Each number is 128 + 32 x the weight over its row's rms, rounded and kept within 0 to 255. Layers, rows and columns count from 0. The size above them is the row's rms in percent of the matrix's.

# layer 7 attention output (transposed), 256x256, rms 0.147, rows 237-249, columns 0-127
size [ 96  96 100  93 109 108 100  99  87 103 111 100 103]
[[144 142 133 192 176 176 143  75 140 138 120 156 154 123 171 125 137  76 139 121 128 141  61 120 141 155 136 130 121 109 124 168  69 211 189 149 158 115 136  84 130  84 107 122 101 152 109 108 132 130 137 141 114 129 128 130 104 154 118 123  94 160  69 157 151 181  92 135 142 102 139 165  69 151  43 166 179 135  94 111 189 195 116 172 122 204  75  85 101 101 111 145 163 138 146 136  81 163 139  81 156 165 131 137 172 124 102  74  77 113 106 184  80 137 174 112 161 158 119 104 102 106 144  76  67 101 112 131]
 [ 90 157 144 205 127  90 174 143 184 106 131 166 125  99 120 150 122 215 120 104 142 163 167 158 128 187 118 143 131  95 211 129 163  70 144 119 122 159 120 103 112 111 136 119 147 118 118 127 122 175 167  92 130 172 130 162 120 175 173 156  34 168 168 125 194  76 138 152 132 108 107 112 104 122 100 109 132 159 127 132 109 128 145 112 131 110 158  97 199 110 139  82 142  96 109  61  95 103 100 108 139 110 127 126 164 126 110 102 110  64 113  85 145 102 103 139 167  68  82 122 156 121 108 107 159 117 140 125]
 [ 62 174 161 168 100 154 141 143 167 137 101  91  98 205 104  90 125 158  78 138 157 143 116 121 139 192 142 105 139 149 104 115 128 119 105  99 125 107 117 172 107 141 166  48 198 119 131 116 157 152 128 130  85 142 111 118  88  91  73 129 101 170 127 162  94 135  81 138 110 152 200 104  89 128 112 112  88 139  54 118 142 117  83 164 179 138 124 118 156 126 172 102 141  91 158 164  86 106 158 153 124 165  67  82 150 119 152 155 157 110  88 136 132 140 129 138 121 144  69 101 114 136  84 174 152 125 126 158]
 [155  74 105 135 142 158 117 124  78 140 127 156  81 109 171 168 131 188 124 127  91 141 157 128 181  59 181 110 110 107 118 128 145 162 135 179 143 200 146 124  97 115 121 120 104 121  91 138 192 182 166  79 117  96 129 123 143 163 125 161  83 161 160 139 153 150 110 103 110 155  82 117  97 107 133 109 137 140 150 151 129  69 165 129 125 104  80 136 128 149 151 128 122 126 130 144 141 175 102 123  79 210  81 114 181  96 182 116  81 122 103 184 114 162 121 111 119 166 110  96  43 103 161 195 100 121  67 122]
 [108 188  85 109 181 114 166 138 106 152 172 135 103  62 151 149 165 148 128  68 123 101 123 131 143 113 143 128 108 150 186  82  95 116 112 140 118 122 135 144 186 159 100 148  95 139 139  87 150 152 120 132 100 153 208 155 114 181 122 143 180  97 161 109 135 116 171  67  96 131 117 123  99 118 116 162 154 143 135 121  83 136 164 128 142 143 106 119  32 165 138 132 132 130 134 122 107 182 124  81 194 156 134 130 135 137 114 127 131 139 118 169 156 148 118 139 149 111 177 139 163 185  95 126 109 140 165 169]
 [128 125 139 103 132  73 140 176 142 113 152 177  76 162 112 181  87 104  91 133 129  73 138  76 149 179 133 127 155 138 129 113 141 130 153 183 138 117 134 156 143 133 120 106 112 122 205 103 146 109 119 157 161  68 133 111  95 137 113  91 142 158 142  64  87 140 128 129 139  96 112 149 108 149  87 108 172 117 135 120 159 153 147 106 137 127  83  73  93 111 181  77  81 177 163 107 219 126 162 100  99  88 177 159 144 123 103 125 137 116 101 160  92 163  97 162 108  82 106 131  95 179  98 159 100 181 127 155]
 [109 143 127  94 154 136 176 122 135 142  93 159 128 165 139 114 144 164 131 146  85  91  97 113 160 140 119 112  84 122 159 108 123 126 111 134 139 119 116 172 187 153 180 112 131 152  82 116 147 172 149 138  53 177 130  74 138 174 162 153 171 119 133 123 114  88 113 160 132  93 162 162  52 117 130 163 128 177 132 134 144 129  99 142 137 177  96 129  80 161 172 117 173 148  73 170  90 139 112 102 131 120  93  98 150 149 123  90 133 111 171 152 128 105  84  87 149 130 144 118 147 140 100 114 159  76 100  93]
 [150 170 104 114 158  77 100 113  62 101 105 117  83 163 147 147 137 138 134 128 151 133 174 111  90  79 150 116 110 139 174 115 244 189 147 119 135 114 117 172 138 151 188 126 108 114 163  77  97 136 109  81 141 117 132 131 132 183 177 194  54 129 124 122 121 128  84  74 156  69 113 129 172 150 116 144 120  80 175 125 150 122 147 138 132 113 168 122 127  82 166 156 140  91 160  87 133  82  89 163 173 124 164 151 141 126 117 167 115  89  64 123 144 143 174  84 193 101  99 109 163 100  87  88 118 126 147 101]
 [121 148 113 134  84 161 158  94 125 156 131 160  71  88 172 127 100  76 137 150  88  88 107 153 142 189 128 135 110 178 101  93 199 151 105 139 129 157  86 118 164 137 119 105 102 132  68  66  92 189 148 116 179 186 155 117 127 132 165 102 159 115 102 109  85 105 177 129 148 140 123  96 160 108 137 106 103 107 156 135 123 124  87 121 129 176 153  87  82 131 165 164 157 140 102 106 183 167 100 203 117  85 144 125 144  99  82 146 169 161  99 123 109 100 107  50  86 103 205 139 114 119 156  92 153 144  97 150]
 [100 155 108 164  93 155 115 160 117  50 130  54 166 175 140 121 101 122 146 116 120 125 116  77 159 137 124 105 177 127 118  52 127 108 162 148 121 175 126 104 104 132 142 139  88 125 130 168 150 132 170 166  75 104  92 110  67 133 153  86  88 150  82 140 118 143 139  84 125 150 158 124 105 131 112 121 116 143 135 106  99 110 102 221 133 120 176 153 110  47  83 153 106 127 171  99 101  68 116 125 161 101 192 181 143 126 150 154 104 153 113 130 189 151 116 116 156 152 168  68 101 129 152 112 106 103 162 183]
 [170 140 121 110 122 125 130 128 190 128 120 101 122  87 141 107  82 181 122  98 223  98 105 136 111 113 134 111 162 156  95 184 188 135 169 110 169  84 114 152  89 117  93 134 123 140 122 152 204 161 110 137 125 164  85 160 185 106  93 143 107  89 123 126 125 106 111 124  95 116  87  87 191 184 150 102 124 121 172 124 133 107  99 142 100 117 130 110 133 158 129 198 149 158 139 119 113 111 140  94 205 110 128 171  77 157  80 115 121 171  85 114 127 177 153 117 156 142 110 124 133 146 107 138  91 119 149 170]
 [123  94 194 126 116 139 150 156 170 137 128 127 123 147 109 187  76 128 107 113 208 131  98 103 156 100  85  96 113  73  94 118 151 111 138 134  97 108 164 139 202  74 151 153 131 118 103 126 171  93 175 112 127  79 169 117 129 163 124 118 173 137  99  89  95  97 121 141 194  98 117  94 125  85  63 116  92 154 167 117 108 113 122 114 106 145 126 187  66 189  85 123 117  92 107 141 133 157 100 166 126 128  62 155 155 137 150 159 171 144 183 134 186 153 142 115 146  96 104 136 168 137 140 135  92 141 158 140]
 [164 168 102  95 117 157 158  96 182 130 113 164 160 169 112 161 128  94 117 142 162 108 152 160 150  90 122  98 150 117 144 105 136 126 100 101 147 112 114 104  91 122 138  92 164 122 170 130 177 114 140 122 138 115  93 180 124 121  79  84 168  66 133 101 125 193 196 101  70 191 126 132  97 109 123 158 157 104 148 179 171 135 142 165  91 104 121 108 122 141 101 152  95 133 114 132  74  97 103 125  85 133  39 193 154  92 136 139 132  54 153 121  87 157 141  93  79 156  75  82 174 130  92 125 107 107  79  76]]
# layer 7 attention value, 256x256, rms 0.12, rows 238-249, columns 0-127
size [ 92  95  91 100 100  96  96  85  98 101  97  94]
[[ 95 145 148 164  91  74 164 145 140 106 125 135  99  86 136 135 153 150 161 100  78 125 150 200 103 156 141 150 160 124 218 118 110 125 138 141 139 211  60 125 129  74 160 161 152 127 136 125 119 147 188 103 118 115 153 111 119 175 149 129 123 120 118 160 140 163 110 189 107 135 127 163 114 138  51  63 158 134 121 124  90 164 139  81  87 125 180 127 164 100 105 148  88  64  99  95 118  68 143 122 138  64 111 121 121  74  75 102 153  81 111 122  83 112 108 103 151 115 132 125 153 104  67 119 138 108  88 127]
 [112 170 183 145  94  99 121 152 135 116 128  63 137 115 125  90 115  89  96 141 109 175 115 132 120 163 126  73 155 108 142 129 106 111  90 134 119 132 109 219 116 151  75  83 204 112  90 124 142  96 115 163  87 119  68 113 120 152 111 150  75 143 114 185 158 197 114 142 136 157 108  86 102 135 151 100  93 111 113 117  89 128 105 202 110 125 122  82 160 128 167 115 139 110 123  79 112 225 137 134 140 159 149 152 174 113 153 189 185 135 116 132 152 106 141 144 146 107 103 132 115 158  97  71 180 173 112 157]
 [152  87  73 126 136 119  61 157  92 131 104 113 120 106  84 106 105 107 116 153  40 100 144 148 166  48 142 128 177 124 136  98  48 153  78 162  89 189 149 140 134 160  93  95  72  67  63 168 164 149 188 134 127  97 142  77 127 130 165 112 102 140 130 129 173 186 122 138 126  90  73  87  74  98 134 123 137 155 176 170 146 165 134 138 106  87 107 150 142 187 166 108 100 126 120  89 156 119 134 111 131 158  86 169 112  93 174 149 147 109 103 181 114 215 127 112 110 135 161 130  79 144 131 152 154 113 112  82]
 [138 175 161 118 132 143 144 155 148 196 150 143 112  95 154 171 112 179 116 106  87 116 135 193 132 107 121 129 170  83  84  90  97 145 138 172 130 127 145 152 134 123 138 114 127 146 119 108 142 117 130 113 111 149 172 183 156 147 142 122 167 174 141  90 176 106 105  92 102 114 129 136  96 113  78 178 167 107 128 102 108 184 205 116 117 105 211 156 109 130 133 147 103 110  91 129  76 168 168 166 212 131 101 146 194 146  96 113 116 179 113  84 163 141 148 139 131  65 186 130 205 177 151 180  85 147 129 203]
 [ 78 123 150  93 143 133 133 179 156 157 196 120  82 143 156 155 106 135  52 148 132  43  81  93 124 156 138 103 124 145 175 144 169 129 185 169 117 126 153 212 131 154 176 142 117 130 124 148 159 126 139 172 147  81 151  94 110 101 138  95 104 196 154 129 137 160  83 127 168 161 119 177 122 189 102 124 149 102 133 108 182 127 114 100 117 124 143 104  92  85 132  91 136 122 144  87 150 187 140 117 130  95 190 143 128 127 141 107 220 165 149 107 132 134 180 131 133 133 137 126 154 181 125 154 114 174 101 121]
 [129  85 166 120 140 123 126  65 121 181  74 124 141  73 156 135 144  96 140  95 130 184 161 131 159  54  99 102  87 134  78 123  75 188 108 149 139 139  98 127 135 125 150  53 126 140  80 154 121 116  87 106 145 152 145  98 176 127  95 102 131  97 124  82  75 179  79  86 159 168 154 138 100 124 131 134 121 104 159 150  63 163 150 139 131 141  90 126 103 183 159 116 109 171 132 143  92 118 178 116 193 107  92 136 151 124 106 136 144 113 129 124  89 111 154 131 104 103 131 118 132 115 116  96 172 107  87 129]
 [117 121 121 117 117  63  97  59  96 170 119 101  67 138 103 129 109 139 180 151  83 145 127 112 122 124 190 136 152 148  84 123 175 139  76 160 164 142  50 117 201 136 161  88 155  80 134 141 146 145 179 115 124 144 135 148 113 138 142 138  68 120 152 116  86 176 103 118 164  94  97 123 124 179 127 168  96  78 122  77 148 122 116 125 149  76 168 131 140  66 122 143 180  96  94 113  62  65  85 109 110 129 160 180  64 132 171 217 118 102 120 126 125 168 180 174  98  88 132 123 189 165  58 130 136 160  85  77]
 [138 127 189 141 165 139 141  92 154 137 126 140 110  89 160 125 103 155 181 164 103 142 107 133 115 134 149 107 101 169 110 149 114 139  76 196 123 105 163 133 155 186  82 102  88 115 143 127 149 161 145 134 147 110 116 144 142 102 180 131 143 139  49  36 104  78 137 119 127 164 134  80 115  99  95 122 133 127 168 118 131 149 106 171 138 130 128 106  94  98 129 149 112 131 187 131 131 108  86 150  90 161 133 119 164  98 143 164  39 138  49 117 126  77 123  70 136 124 177 167  90 141 139 108 168 145 143 143]
 [130 131 113 118  29 143 132 140 113 155 163 119 104 166 142  82  54 119  77 133 116 104  62  96 165 181 157 145 139 120 113  97  75 135 120 159 206 109 130 116 105 148 172 131  93  99 138 187 179 108 105 159  75 126  83 123  78  56 102 119 109  84  80 159 186 139 103  96 109 156 121 153 120 137 144 102  96 126 123 115  84 135  75 178  95  91 141 113 136 128  92 187 149 143  98 122  40  73 119 114 122 173 190 110 179  97 162 117 104 147 109 108 180 131 115 114 137 165 121 108 133  73 158 157 117 170 135 122]
 [157 144 144 112 167 134 124 150 130 105 108 159 131  50 112 129 121 129 101  72 130 109  91 131 118 107 140 187 121 127  71 171  95 126 140 145 187  46 113 172 116  96 132  64 180 123 114 190 121 107 136 102 124 110  87 123 171  75 114 131 173  70  72 155 142 102 168  83 170 114  86 137 169 151  75 105 153 143 192 110 145 135 120 104 141 149 147 104 113  96 141 236 161 168 143 129 140 146 109  98 155  84  94 130  67 152 127 167 127  89 116 153 123 124 151 191 144  91  93 123 170  90 141 125 107 192 184 197]
 [168  61 132 119  96 141 113 153 148 156 160 145 162 135 194 158 105 129  74 117 155 170 120 176 126 122  87 162  82 178 121 112 207 149 115 141  56 117 119 126 170 165  73 167 167  81 126 124 159  69 196  93 146 134 116 126 159 146 136 150 145  14 129 106 135  72 190 163 103 140  78 147 123 119  99  76  85 169 173 106  99 117 159  94 138 176 138 177 130 157 120  84 190 134 127  90 185 122 117 149 104 138  85 141 182 155 128 102 146 120 139 129 145 135 180 154 126 115 136  94 151  98 181 134  85 116 148 122]
 [131 138 144 171 105 156 148 110 210 102  90  89 120  85  61 162 119 154  97 169 126 127 115 122 151  89 134  64 154 105  96 107 131 131  59 136  99 147 124 189  69 138 113 110 171  77 103 124 158 121 151 134 162 174 137 130 117 105 155  73 181 131 171 159 126 112 138 127  97 186 120 143 165 108 133 119 159 149 161 142 120 148  78 149  66  37 108 168 176 142 155  94 100 120  98 139 155 112 132 168 125 115 112 173 145 121 122 189 114 121 153 124  61  57  88 107 149 163 146 138 128 177 150 112 118 142 121 118]]